config.toml
n_kv_head = 2
qk_norm = true
attn_scale = 0.125
steps = 8256
Each number is 200 + 40 x the weight over the matrix's rms, rounded and kept within 0 to 999. Layers, rows and columns count from 0.

# layer 3 MLP gate, 1024x384, rms 0.0603, rows 59-83, columns 192-287
183,202,232,190,201,232,174,210,274,202,168,181,152,227,190,222,151,288,77,222,229,213,204,265,199,245,179,231,163,223,207,143,200,232,168,115,114,270,295,314,242,179,184,184,150,265,248,161,207,178,281,190,212,198,124,259,236,190,125,235,191,226,209,134,197,203,176,181,190,162,242,153,195,231,242,217,192,161,215,195,244,250,239,170,241,187,178,202,251,186,164,274,155,181,216,147
242,269,178,168,189,177,191,247,177,202,164,237,192,180,177,245,220,243,201,217,179,183,171,152,141,185,196,95,145,182,211,252,169,135,153,253,209,138,209,227,224,180,156,193,242,211,252,154,221,260,213,192,163,218,150,197,191,229,236,210,216,163,224,246,208,186,255,175,253,232,192,255,176,250,187,239,233,245,191,195,239,179,235,204,201,134,222,156,223,192,222,174,216,193,260,225
248,202,204,220,248,217,246,182,178,165,262,151,92,190,247,203,195,163,136,204,210,188,249,192,199,202,185,111,209,192,265,129,188,156,140,284,178,266,256,150,196,222,188,233,200,186,178,217,235,78,221,318,182,194,162,177,202,200,235,183,241,231,193,261,168,218,248,206,256,201,198,198,186,149,233,163,223,203,235,244,202,256,258,207,234,231,193,222,167,214,215,161,233,227,155,217
247,180,291,255,160,186,196,234,159,180,224,220,197,213,297,168,250,207,210,233,211,208,225,153,183,165,221,262,196,166,216,154,247,206,178,179,237,130,167,237,192,269,186,198,214,111,151,167,148,200,145,210,208,159,230,168,198,179,223,149,178,251,152,210,170,180,173,238,186,173,229,211,154,224,198,151,169,201,194,72,286,298,274,266,179,185,207,183,224,264,146,218,232,204,196,194
168,178,250,172,176,146,184,218,218,165,261,199,223,212,245,238,242,186,221,223,224,193,213,263,170,180,156,197,261,269,183,166,195,210,92,151,285,161,104,189,230,222,179,176,193,240,119,64,187,231,182,226,195,190,197,223,166,220,213,194,193,202,194,207,182,150,191,169,246,162,197,162,246,154,245,228,204,150,200,243,218,230,243,204,263,146,269,250,192,201,166,221,185,168,183,160
187,169,187,222,282,249,151,108,207,187,217,268,138,203,191,214,169,171,212,225,262,213,169,284,208,155,167,242,265,163,224,128,191,214,210,217,162,207,203,236,239,215,289,165,176,212,231,242,175,83,120,149,289,268,132,236,211,241,139,141,169,255,165,244,212,231,219,155,170,192,254,232,187,247,260,242,173,241,176,281,235,196,229,189,209,145,208,144,177,186,246,166,158,165,233,218
139,188,156,208,167,219,215,175,242,165,249,220,153,194,167,181,252,167,199,156,201,182,237,181,184,257,220,203,237,197,139,141,206,210,236,273,223,277,225,239,116,220,170,230,212,239,215,260,181,209,177,217,203,248,270,193,246,159,203,197,203,172,193,252,182,192,168,188,227,195,269,149,225,169,193,149,234,205,180,186,220,223,258,233,176,154,226,267,236,165,219,175,164,240,124,218
292,242,176,198,270,193,204,219,242,166,185,221,177,221,171,202,203,239,178,221,186,92,200,201,236,191,176,160,271,247,229,283,234,140,174,224,208,194,204,166,221,209,243,198,177,207,188,175,224,200,198,185,154,193,177,190,255,233,189,213,246,207,244,137,181,187,168,216,183,194,162,247,193,220,122,285,220,251,280,276,200,179,137,216,198,154,225,178,207,249,241,220,252,133,211,233
193,213,201,194,202,224,219,189,311,212,165,161,205,237,194,188,232,217,155,127,134,277,204,211,210,275,214,182,116,162,140,267,203,246,119,208,202,200,208,223,174,163,277,133,162,242,247,202,164,201,98,139,238,227,167,203,210,283,174,188,200,217,272,245,190,118,217,151,223,247,129,209,153,195,200,174,111,154,221,225,131,215,209,135,259,183,253,158,253,259,239,204,283,140,249,240
187,226,261,202,204,188,233,136,233,236,240,171,246,276,304,244,191,160,179,254,215,225,214,168,266,228,218,186,217,172,215,170,242,244,258,212,172,203,138,215,177,155,164,199,177,130,232,229,181,207,195,132,224,233,193,170,174,163,187,237,246,212,210,222,146,202,200,147,139,199,251,231,237,230,165,194,219,192,192,177,263,173,240,146,197,234,256,226,257,207,183,126,187,233,163,232
153,157,199,279,134,165,144,205,186,279,185,169,207,229,179,264,158,219,129,140,242,223,179,98,255,267,212,244,199,206,269,240,216,189,224,121,206,220,270,237,192,186,170,221,172,156,163,134,184,141,170,223,165,111,121,158,173,236,174,191,181,224,195,226,179,152,241,195,249,137,199,227,185,193,164,286,180,164,220,170,159,283,232,186,159,305,195,170,169,159,166,234,192,186,206,192
264,176,153,150,211,137,174,229,224,190,213,186,272,202,134,169,162,222,262,202,165,114,119,169,206,192,196,218,211,174,158,163,191,221,161,170,206,246,188,259,214,269,169,156,114,226,251,152,176,263,201,159,194,231,186,220,190,212,209,158,222,191,186,216,123,223,172,255,197,209,218,202,197,202,205,188,152,152,194,269,180,199,140,177,211,173,218,190,192,257,118,139,229,301,176,103
256,153,264,281,161,237,118,272,214,190,118,193,233,186,185,239,180,169,232,239,212,164,180,206,182,276,255,136,255,164,255,204,202,190,218,232,212,192,264,198,231,177,232,239,185,184,180,108,184,222,201,148,273,319,172,234,192,219,243,229,240,241,257,191,192,146,208,190,217,121,247,139,240,220,223,183,208,231,141,212,196,200,197,195,241,164,168,281,176,185,213,181,212,233,157,195
119,216,278,133,149,258,138,214,214,151,188,223,275,270,161,218,215,195,190,213,163,236,222,245,121,258,179,189,207,136,146,189,160,123,199,180,162,205,262,213,206,178,138,266,249,182,230,204,240,221,228,173,182,246,186,189,127,191,172,219,179,211,161,217,271,202,201,252,179,192,219,141,210,181,218,245,182,184,221,171,166,201,245,250,232,207,161,183,166,176,99,191,226,251,231,233
196,191,233,138,197,215,243,215,262,222,187,206,222,196,256,149,226,207,214,192,216,237,176,168,124,197,230,203,157,240,135,138,233,216,216,189,184,164,215,217,242,188,209,221,224,223,138,240,228,153,191,179,171,290,264,219,230,277,202,214,245,154,243,194,245,225,179,252,154,205,212,236,187,226,173,210,202,213,214,232,208,247,164,195,176,193,219,205,163,221,220,231,244,160,170,197
208,237,229,207,257,156,225,173,203,198,227,162,195,227,225,205,230,98,149,204,228,294,225,206,181,202,190,261,212,159,204,182,171,202,240,190,176,162,178,191,231,240,220,116,263,117,254,168,163,174,233,171,255,244,279,206,266,224,261,226,178,241,208,135,257,173,213,95,165,218,236,178,203,200,251,209,190,117,168,191,160,199,325,129,259,172,148,193,146,169,200,218,200,184,272,186
163,226,201,244,238,194,214,217,137,223,184,241,149,180,212,203,211,154,115,283,184,294,231,273,132,190,208,239,204,228,208,118,164,243,170,181,232,188,280,160,176,125,188,179,179,199,221,116,205,197,142,253,244,214,166,196,159,277,204,189,195,154,200,99,183,214,202,135,167,204,176,221,211,198,208,223,152,187,272,185,179,266,228,138,138,188,200,233,183,210,96,247,193,224,242,198
173,224,244,226,216,173,203,174,216,214,163,180,194,160,227,210,206,288,101,182,237,142,183,226,203,256,166,190,265,178,221,244,245,183,217,264,224,194,202,246,177,218,275,169,171,202,257,160,206,165,135,141,166,173,268,129,221,186,273,242,180,224,226,223,214,220,200,204,170,114,224,261,156,199,217,202,150,239,208,146,243,231,176,202,185,135,280,212,224,173,158,188,91,262,173,226
234,209,246,248,198,216,196,214,150,215,201,259,201,259,241,202,243,228,221,208,210,217,202,228,269,165,240,260,77,197,152,176,240,204,231,204,255,191,183,117,224,129,191,185,193,255,224,197,179,197,241,144,152,212,188,184,225,263,192,259,219,237,229,210,187,122,235,154,222,166,190,201,192,162,202,206,191,290,255,191,276,117,121,115,252,243,87,180,256,104,192,104,211,198,227,159
234,222,284,200,181,232,230,221,171,108,239,222,192,242,181,229,211,118,128,226,210,235,209,202,203,224,206,280,238,215,183,192,221,250,219,260,202,293,217,271,204,206,201,226,181,149,185,215,229,145,189,206,197,134,143,231,195,198,162,198,215,202,224,167,175,236,173,195,205,245,83,100,241,229,225,181,269,240,226,228,205,192,196,190,228,229,233,154,167,157,206,239,194,245,215,244
204,241,216,210,184,187,174,235,171,208,266,151,244,154,171,216,124,153,175,171,136,291,241,155,162,260,159,192,210,182,260,215,222,167,205,187,174,253,216,209,200,235,210,196,93,216,205,118,151,181,186,165,159,211,154,242,172,188,204,179,162,244,273,242,190,176,187,280,183,250,192,139,226,215,199,199,159,253,174,197,202,232,242,242,176,164,133,223,169,151,181,210,235,239,191,216
183,242,216,217,276,221,213,158,197,161,170,161,177,203,212,184,186,217,232,147,201,202,207,248,253,255,195,242,141,180,249,119,212,155,177,219,122,211,220,219,234,212,177,94,134,193,256,226,205,229,303,164,239,199,202,190,225,192,211,223,208,220,260,200,151,209,169,175,234,263,125,224,197,189,203,249,251,102,203,155,189,225,253,125,173,165,231,151,227,155,166,234,221,200,219,190
152,227,213,181,161,161,180,232,132,209,174,223,209,243,175,176,253,249,156,244,338,236,171,244,221,238,226,147,214,153,174,212,223,196,183,152,149,259,164,216,169,134,208,151,268,215,173,127,271,159,149,214,223,181,234,247,198,207,216,166,268,168,223,175,229,125,182,276,240,212,164,193,169,198,188,176,151,197,100,280,220,192,179,156,236,105,193,184,295,145,140,213,162,156,178,192
157,187,218,224,245,228,194,190,175,252,226,242,134,242,202,264,198,197,194,190,190,248,181,269,245,262,212,192,204,198,243,215,154,186,164,208,172,183,226,193,208,213,181,182,237,216,286,186,174,155,224,191,243,202,140,235,199,222,300,164,264,239,270,182,225,270,111,180,167,150,115,239,153,188,208,230,178,247,221,230,210,198,277,235,263,286,225,178,237,162,260,145,199,245,204,180
125,245,226,206,230,178,231,171,233,260,153,219,128,186,269,172,205,232,199,122,240,195,166,236,183,169,165,139,207,202,202,167,195,159,188,192,225,170,206,222,214,211,224,206,206,195,114,207,197,156,199,277,204,146,230,178,187,197,161,200,177,149,153,222,268,182,230,126,217,158,221,187,136,241,198,225,227,206,235,212,211,231,206,191,312,173,200,213,199,170,192,281,200,194,221,137
# layer 3 MLP up, 1024x384, rms 0.0599, rows 59-82, columns 192-287
233,172,160,188,198,170,203,242,224,209,236,143,135,222,160,230,250,250,211,190,193,198,153,231,286,201,124,266,152,120,203,181,261,232,184,91,263,256,271,267,266,210,214,229,178,184,232,244,221,171,183,174,256,263,196,246,107,152,193,243,172,220,168,195,212,228,100,158,194,159,153,183,249,213,201,219,237,222,190,193,241,200,139,222,148,237,191,104,271,173,209,245,168,206,217,216
202,167,213,181,199,133,226,181,144,274,230,201,176,188,250,66,194,235,188,167,184,190,220,244,197,172,307,222,188,157,208,269,220,273,230,200,234,228,224,100,150,131,219,161,163,265,175,169,191,225,160,212,193,245,238,236,288,135,155,226,244,194,223,165,203,208,151,209,126,244,258,111,232,125,179,252,81,196,137,145,173,170,152,240,214,161,220,212,202,199,156,225,276,191,171,226
133,195,181,274,154,154,214,235,177,152,235,191,159,197,112,213,271,211,201,146,182,178,232,274,182,247,198,257,151,217,137,202,252,159,174,207,267,230,187,187,150,166,202,216,137,185,219,223,289,172,259,214,147,253,186,198,211,122,158,200,126,272,217,236,204,206,204,223,207,206,108,255,240,194,168,164,186,165,207,261,215,269,234,153,134,189,201,194,247,138,183,225,221,260,193,151
114,259,291,135,176,149,201,188,224,285,217,212,187,177,93,203,181,234,225,184,223,265,176,269,145,211,278,210,233,162,160,210,208,177,235,222,148,165,196,130,198,193,185,184,125,301,176,164,249,259,270,203,161,156,281,191,247,302,156,214,273,172,192,196,92,236,240,201,101,190,194,230,235,250,239,230,181,231,261,273,123,125,229,176,262,252,215,262,213,129,163,155,196,202,161,170
114,206,134,131,245,232,208,270,129,187,188,239,199,198,200,197,270,293,177,150,278,206,188,215,152,182,253,235,180,178,237,179,265,232,214,214,143,173,286,198,212,222,167,183,241,103,258,305,127,111,272,142,222,195,226,159,135,98,219,170,205,199,170,176,249,218,208,190,183,148,138,227,147,213,189,147,208,274,205,170,156,215,169,209,219,232,157,238,148,182,125,114,283,186,298,258
286,186,204,161,75,297,235,158,283,233,159,188,152,193,220,241,136,40,208,235,232,186,278,244,174,195,210,154,225,222,224,172,217,213,216,204,263,265,175,230,270,215,241,231,188,165,128,161,186,197,185,198,172,192,161,136,244,243,137,183,208,178,148,196,216,194,171,195,151,185,177,222,185,237,199,230,205,195,247,256,128,186,122,82,229,190,224,143,234,174,240,150,216,236,244,152
202,163,231,230,152,256,178,230,234,153,212,191,230,276,133,204,223,256,154,223,209,231,241,201,170,214,184,193,240,129,186,164,146,180,224,160,208,270,208,223,174,119,175,200,220,157,259,267,197,240,245,236,243,227,217,195,207,169,122,182,193,252,136,247,143,146,169,130,228,210,211,173,189,215,249,243,223,194,149,266,213,245,251,155,227,238,155,181,227,217,205,209,139,164,207,195
233,153,231,172,214,185,207,167,202,265,214,153,227,255,236,189,165,174,226,239,190,202,154,186,204,226,182,156,250,186,204,274,209,139,217,231,172,213,200,208,199,186,223,215,185,302,191,195,305,201,196,183,263,226,195,211,146,196,227,238,203,229,254,192,189,191,191,203,189,187,189,206,242,192,135,225,211,173,265,139,242,108,214,221,201,185,144,233,109,188,228,221,178,158,232,235
237,212,173,169,213,258,153,130,213,221,215,164,178,188,241,169,264,146,199,225,120,225,183,224,200,211,168,177,222,262,232,149,136,174,239,169,214,120,196,256,136,221,164,168,199,199,241,188,212,201,143,209,191,238,141,217,137,290,191,226,226,147,270,177,212,274,196,230,172,235,243,146,211,209,230,187,191,232,235,216,242,173,239,218,183,181,167,158,248,238,170,215,254,196,210,222
217,173,293,227,234,124,277,221,170,236,202,283,156,211,181,165,149,242,185,183,217,206,230,221,217,192,167,257,166,256,227,254,209,233,248,179,192,204,149,254,187,174,174,187,190,156,204,171,207,176,234,185,213,247,277,221,139,229,198,167,235,170,204,210,197,161,224,221,218,268,219,165,191,206,170,172,137,204,150,169,134,220,206,156,251,203,241,223,206,154,107,268,142,198,172,196
303,247,233,140,232,188,207,195,190,139,166,197,230,203,144,228,183,124,251,213,176,193,192,180,250,207,178,163,210,318,214,246,237,228,163,215,170,200,307,246,228,240,235,253,264,235,236,114,219,239,142,168,181,150,210,181,166,194,195,223,203,206,254,165,215,203,136,238,211,173,142,256,168,210,167,186,128,155,158,173,148,252,216,203,252,145,212,214,196,160,190,199,151,179,157,262
214,203,190,156,225,192,230,145,233,192,233,172,198,248,193,160,222,207,232,203,277,239,198,133,182,174,229,182,163,243,247,177,323,168,177,167,253,206,180,196,248,193,257,209,161,239,199,244,210,148,278,221,208,234,247,137,234,216,175,153,186,186,204,230,277,176,207,247,202,143,162,174,267,149,148,226,183,186,177,212,243,136,257,209,182,132,172,191,234,182,208,187,163,198,278,199
165,219,232,134,175,247,236,151,255,250,334,249,152,178,231,207,216,152,195,276,89,244,201,222,209,187,254,234,239,280,230,230,199,184,255,243,292,183,136,241,248,159,225,258,278,240,238,236,301,217,200,273,239,253,237,131,193,194,178,224,146,190,212,191,232,178,248,203,126,212,157,188,227,131,260,174,205,122,235,251,185,176,259,209,255,206,251,175,250,158,187,217,225,201,246,124
216,265,265,156,225,193,151,238,257,170,156,196,200,251,221,199,235,108,270,222,174,186,215,170,193,243,212,150,78,180,222,205,200,139,107,233,213,155,234,166,111,167,211,190,181,249,169,190,201,296,166,146,245,220,146,194,189,204,163,309,201,214,137,233,236,195,194,268,159,160,133,148,258,261,215,195,119,160,248,189,248,160,181,179,207,189,257,166,194,255,191,229,242,212,165,292
169,205,254,189,183,235,245,219,288,134,134,209,164,266,177,168,194,179,229,171,117,247,186,170,213,225,312,196,148,291,164,147,191,274,182,239,207,136,194,222,208,224,218,253,218,205,230,200,210,221,225,195,160,243,238,233,174,237,191,221,196,202,196,192,228,185,226,200,154,318,173,237,142,242,223,211,165,206,173,202,251,305,222,167,252,180,272,207,225,215,260,229,182,153,187,221
170,188,149,217,191,268,191,237,143,161,162,221,221,212,176,218,223,147,257,163,170,157,187,223,141,184,191,204,120,184,180,316,171,194,149,207,238,155,233,132,187,232,112,202,184,156,223,216,240,198,262,206,172,164,157,202,220,199,203,229,215,204,205,241,218,219,214,216,211,185,203,225,172,195,193,220,222,263,125,220,261,225,251,239,189,254,268,165,262,246,215,120,253,180,165,168
226,244,173,132,229,221,243,192,201,278,221,205,174,256,160,287,199,144,205,221,136,193,152,196,189,153,201,232,151,209,184,163,200,245,193,149,189,187,154,167,161,190,257,205,256,212,201,217,227,164,169,258,139,242,181,222,115,200,100,245,271,169,247,217,180,157,282,200,200,185,205,183,145,182,202,143,176,153,209,221,195,232,200,251,189,172,209,264,170,187,234,231,232,239,202,193
195,260,169,212,214,153,181,217,128,146,211,225,212,184,140,290,244,202,214,161,262,147,184,215,190,245,257,173,178,213,244,196,248,153,181,294,218,158,227,210,177,285,238,232,181,220,200,189,169,226,137,172,250,176,225,218,235,202,200,208,261,250,265,222,195,260,182,208,138,174,191,201,269,169,189,216,131,207,165,151,343,228,180,177,221,169,230,190,252,189,145,201,203,187,201,192
187,189,245,283,247,224,211,181,179,172,186,137,246,194,162,198,162,214,159,226,213,234,177,165,202,150,249,187,101,169,170,191,202,170,169,138,276,122,198,86,185,212,184,210,158,228,225,210,246,205,225,128,169,213,171,199,185,129,256,240,227,201,171,187,171,181,226,203,150,219,162,214,201,219,123,253,236,300,257,159,219,203,126,165,223,159,204,247,253,152,193,163,243,162,284,180
252,226,220,172,150,174,301,219,241,244,204,175,276,149,218,167,160,196,177,228,202,191,166,134,188,210,223,178,235,173,145,184,229,157,237,194,240,164,204,250,197,182,220,227,249,257,133,166,234,239,170,171,241,202,196,129,282,249,191,165,241,170,229,189,205,165,220,128,250,190,176,211,279,161,232,172,264,228,213,198,225,203,236,254,211,175,186,232,121,222,226,170,219,219,138,180
143,231,203,256,194,258,51,108,196,151,176,211,279,178,264,243,188,220,325,237,229,161,157,195,185,223,216,277,167,243,256,211,223,107,181,182,121,263,217,208,209,240,205,200,200,159,162,119,238,182,206,149,217,199,155,221,197,267,260,200,264,234,196,175,150,171,205,230,177,229,244,178,186,203,228,103,258,230,174,198,229,238,329,209,218,125,159,209,193,231,234,238,204,169,168,182
215,228,196,176,275,219,265,216,218,152,251,217,162,224,201,268,157,137,261,162,150,262,219,146,157,220,167,201,204,165,198,132,190,224,242,244,147,208,185,201,200,150,229,218,248,194,155,188,142,265,200,108,183,228,211,139,203,190,161,245,231,226,193,177,215,199,163,202,240,253,195,261,118,249,136,205,150,232,234,170,201,187,188,279,230,207,141,161,187,108,178,125,204,163,239,222
201,129,121,127,201,196,175,272,195,198,195,235,257,221,167,238,227,211,177,247,236,155,166,147,245,286,250,154,218,227,232,236,208,200,192,233,174,196,230,214,251,148,137,139,217,165,199,204,198,190,204,201,324,189,215,300,176,236,237,164,225,139,215,224,207,237,219,191,190,229,182,226,186,232,195,136,281,179,234,180,162,223,200,213,274,242,142,97,203,233,179,237,175,159,197,196
226,205,191,229,234,187,154,217,241,155,192,174,223,250,244,165,208,164,169,216,153,201,163,233,259,165,168,185,176,254,233,250,156,193,170,219,176,180,181,197,205,257,221,240,196,205,177,175,232,247,143,196,208,178,170,128,204,289,231,189,189,165,223,177,214,224,125,143,213,191,161,241,206,187,173,209,166,215,137,158,147,227,181,249,307,207,283,207,248,214,227,207,180,320,192,184
# layer 3 MLP down (transposed), 1024x384, rms 0.0533, rows 59-82, columns 192-287
186,186,146,238,176,155,232,168,175,162,227,260,185,176,144,274,214,154,140,203,224,263,200,227,185,230,152,183,220,242,201,264,191,234,172,208,223,166,197,200,233,161,241,267,188,198,205,233,265,166,212,139,226,267,197,208,178,263,232,205,222,192,164,165,187,190,191,170,177,180,194,232,180,166,201,210,183,203,217,139,239,182,244,201,162,244,194,176,273,109,251,294,226,204,123,149
145,192,175,216,218,241,199,160,181,232,201,215,220,245,202,198,112,160,170,207,128,269,237,287,169,152,164,206,191,147,188,124,262,267,240,242,140,215,259,244,244,224,187,194,175,195,193,194,158,180,174,201,178,198,169,224,196,159,142,178,204,272,158,176,286,264,185,188,143,234,266,205,262,166,210,231,221,259,291,253,199,178,170,172,135,195,217,213,227,186,228,243,127,166,205,169
192,182,202,226,153,161,161,179,187,273,312,177,193,215,244,171,204,225,223,203,159,174,155,227,220,232,214,214,164,236,190,232,171,226,190,203,120,156,181,235,153,240,215,199,221,195,226,237,194,161,208,190,209,186,173,209,254,255,252,220,164,158,296,95,199,225,194,223,191,134,199,184,282,254,197,186,128,223,252,256,192,167,155,140,163,176,225,217,231,205,170,175,191,154,180,177
177,156,213,200,219,233,171,173,169,215,193,186,174,197,127,233,206,256,135,149,98,236,178,161,262,85,136,229,175,246,261,215,194,182,130,212,160,226,229,180,249,223,136,203,181,161,242,171,234,140,187,229,242,179,230,243,116,175,245,172,217,161,196,149,213,217,240,231,179,137,185,108,181,192,199,235,171,211,284,258,161,226,142,205,165,261,183,124,214,213,194,187,190,174,256,243
253,290,233,245,201,277,209,250,200,184,179,235,153,170,191,174,230,220,197,168,160,188,196,157,217,188,276,217,195,198,174,214,234,235,208,185,194,127,238,140,214,309,172,226,195,160,218,236,204,153,151,216,255,159,198,211,219,172,208,188,179,133,252,154,204,212,202,203,153,234,245,252,218,148,243,220,190,243,209,196,194,213,175,135,223,243,196,286,180,211,216,157,220,176,276,244
184,270,168,225,211,175,170,184,167,182,250,212,136,181,179,247,246,208,196,214,167,162,200,217,225,223,209,206,207,196,148,198,216,125,85,169,200,210,191,200,120,160,264,227,220,263,165,180,190,184,199,139,138,249,198,210,200,169,147,211,144,247,146,159,238,245,262,212,321,210,247,219,212,207,208,153,159,258,182,212,241,183,245,218,242,160,193,204,227,146,160,165,256,211,287,134
216,161,193,208,172,188,202,270,260,218,132,161,246,201,220,227,180,230,286,183,235,213,226,221,236,182,235,208,196,119,87,147,194,146,206,233,258,224,197,209,226,175,266,182,170,199,200,245,224,182,209,230,149,203,234,171,279,167,220,247,157,219,244,247,249,201,178,173,221,163,175,202,162,196,209,201,245,189,276,170,111,174,166,180,159,178,204,206,264,240,189,199,205,172,194,179
158,200,174,194,178,237,214,253,156,204,262,160,187,203,191,176,192,216,204,140,158,137,201,249,211,172,250,220,218,236,249,212,172,117,206,254,214,175,196,225,147,246,224,177,163,159,169,123,241,241,252,189,181,194,212,235,169,153,202,232,257,271,236,192,189,269,285,208,181,189,200,239,207,158,252,186,208,181,180,199,176,222,183,169,174,249,221,165,236,216,232,229,163,196,253,198
261,169,152,237,248,222,227,228,184,217,145,167,186,206,215,85,205,235,213,251,220,210,218,206,222,261,191,185,80,189,175,239,161,228,167,243,146,222,167,203,137,198,227,282,202,158,171,153,161,214,204,285,176,187,241,240,240,269,156,154,127,269,165,155,235,148,231,226,168,202,251,185,212,145,123,168,198,192,208,168,102,185,195,146,183,246,194,221,213,230,210,153,138,176,215,235
196,238,137,211,189,164,255,203,213,139,193,229,196,270,179,159,167,149,234,184,210,213,235,217,197,249,169,179,239,165,252,229,222,210,287,230,149,154,152,213,164,155,173,264,149,200,228,194,197,151,193,217,218,258,190,189,152,226,248,134,253,148,252,162,237,220,249,199,185,176,214,176,208,243,135,251,173,245,257,207,224,229,153,173,222,215,225,177,239,215,238,215,184,240,171,223
218,191,213,178,229,247,257,250,147,261,183,221,176,179,206,247,264,179,176,221,211,214,163,239,180,263,159,308,198,169,155,182,208,221,194,137,169,210,187,169,242,266,155,166,258,219,236,251,239,207,254,232,193,181,163,211,225,234,278,253,165,190,224,167,252,150,178,165,225,205,163,223,226,180,216,203,244,175,263,234,158,185,139,216,225,189,139,205,249,249,301,182,207,166,207,175
193,170,291,173,192,207,225,226,258,202,215,163,143,225,250,181,216,233,246,196,212,283,129,145,211,155,223,250,269,263,216,157,195,234,228,171,222,198,223,186,253,203,152,177,148,254,165,242,175,244,243,195,189,241,265,199,203,206,136,234,275,151,216,241,109,172,138,151,61,177,220,249,188,200,179,181,203,257,211,225,250,172,196,221,284,208,190,203,191,249,185,265,225,249,172,221
148,233,171,185,221,192,247,175,174,218,207,215,163,213,231,161,179,246,235,160,186,250,184,232,254,181,196,271,208,212,184,216,210,248,235,290,252,147,98,210,243,136,138,267,215,242,235,167,269,166,136,178,193,175,191,230,212,150,204,162,202,93,160,177,219,197,167,203,244,202,258,255,175,174,187,177,222,197,243,213,158,108,176,204,266,235,168,212,206,201,86,189,180,148,196,215
182,146,201,229,188,148,146,154,180,209,178,204,244,168,179,274,209,179,316,101,181,191,243,230,176,204,205,159,167,162,216,199,137,240,143,219,257,184,260,152,197,168,199,196,197,273,202,276,144,196,204,196,199,217,160,170,221,252,221,238,165,166,211,281,189,198,205,272,169,148,181,183,198,213,144,241,225,176,148,172,191,152,223,146,238,259,183,250,160,213,232,140,235,266,175,170
203,130,230,185,150,181,130,267,228,142,199,210,180,261,228,164,171,190,237,208,179,240,225,126,235,166,233,213,139,265,104,200,168,202,219,182,208,166,205,285,237,143,202,170,236,203,182,237,190,198,206,151,203,238,288,225,230,186,157,187,156,177,166,182,211,167,265,201,275,231,109,302,199,214,115,209,226,192,229,310,256,235,175,221,204,199,195,155,247,198,265,273,189,195,204,205
136,225,221,258,140,211,238,176,170,204,145,157,204,156,214,152,227,131,167,178,165,177,195,234,227,151,208,217,133,285,238,240,225,176,114,137,179,239,238,197,183,186,134,233,180,243,188,141,174,159,160,212,171,196,150,191,167,228,199,284,226,239,164,259,200,176,257,187,216,145,190,238,253,143,172,197,257,212,226,274,209,231,120,141,247,211,220,115,231,169,189,209,151,165,208,224
254,244,150,197,233,189,301,248,244,254,77,206,216,262,237,163,80,117,157,152,150,209,230,159,141,238,256,202,170,165,173,167,140,154,194,276,214,264,109,218,248,245,172,224,164,214,206,133,210,167,176,181,142,231,143,226,261,125,217,172,128,170,185,261,174,155,215,231,303,227,222,217,191,127,149,168,181,193,230,269,191,191,233,241,231,199,264,181,190,180,210,251,220,168,173,201
172,197,181,231,258,155,233,293,301,175,202,100,184,199,207,252,181,291,174,185,233,142,207,123,221,215,160,200,241,147,216,205,189,193,182,260,218,193,164,198,225,250,220,202,220,158,168,249,211,196,185,268,172,253,234,192,190,171,222,217,227,207,258,213,172,91,241,288,194,211,206,244,158,184,198,232,266,148,245,174,257,248,217,169,262,274,213,261,174,164,192,179,130,236,263,167
222,210,220,192,218,211,207,172,120,260,217,144,222,203,230,240,193,257,219,229,222,220,235,178,222,188,195,144,200,210,266,207,240,167,196,272,212,220,182,272,210,182,186,234,186,257,208,104,209,251,157,268,198,186,141,201,103,220,200,153,219,143,187,107,177,164,265,214,151,238,167,171,190,173,214,243,134,216,175,203,259,187,188,107,224,121,201,186,163,219,228,220,234,184,228,193
208,259,253,216,223,181,184,240,218,177,134,213,213,218,274,177,212,175,120,225,156,172,189,184,166,120,197,202,159,174,189,245,216,209,220,180,276,145,119,174,310,206,185,140,209,168,218,153,235,190,187,205,197,190,229,234,210,189,268,225,221,235,215,213,184,191,183,240,182,209,211,227,216,192,229,288,148,183,200,190,192,258,213,213,205,174,153,212,129,196,181,230,181,159,252,235
217,148,146,161,152,293,198,181,229,155,179,191,164,203,170,158,238,174,165,268,229,215,150,249,144,223,225,193,188,240,236,181,155,252,120,249,151,187,196,237,224,241,143,141,163,137,167,231,191,218,211,236,98,219,163,206,232,197,164,202,267,194,174,243,242,126,276,142,242,169,228,95,178,147,227,181,243,167,217,203,224,143,182,158,185,154,143,228,196,121,158,150,203,205,134,155
262,227,159,155,175,199,184,189,269,110,139,162,137,180,179,150,275,229,180,185,154,166,151,179,240,209,237,245,236,192,184,197,170,204,182,283,247,203,178,169,229,215,164,183,215,256,186,189,191,183,140,177,190,223,142,151,299,160,199,196,226,175,218,192,193,199,207,216,169,150,150,151,254,273,217,199,178,204,140,151,247,210,179,227,265,178,227,191,199,250,223,219,240,166,242,200
216,278,176,219,163,276,148,276,192,237,212,213,256,168,239,250,256,160,254,193,223,163,242,170,218,254,210,189,212,115,242,199,236,178,230,192,196,163,191,159,165,207,187,140,194,231,194,213,142,205,119,198,219,170,157,242,192,215,206,158,216,241,172,140,257,187,190,205,135,179,172,202,192,215,172,206,140,157,168,173,205,168,196,228,221,315,221,145,219,196,237,242,167,224,214,259
186,237,187,210,188,221,236,172,168,158,157,228,219,184,251,186,257,230,202,202,215,239,277,139,190,136,189,147,216,137,206,156,202,297,182,232,180,201,238,216,266,197,212,200,278,219,259,221,158,185,182,233,214,165,268,237,197,165,142,191,222,256,193,220,185,270,88,137,195,277,276,217,201,275,215,258,257,109,188,166,229,178,167,189,237,207,218,214,191,168,257,217,211,183,185,126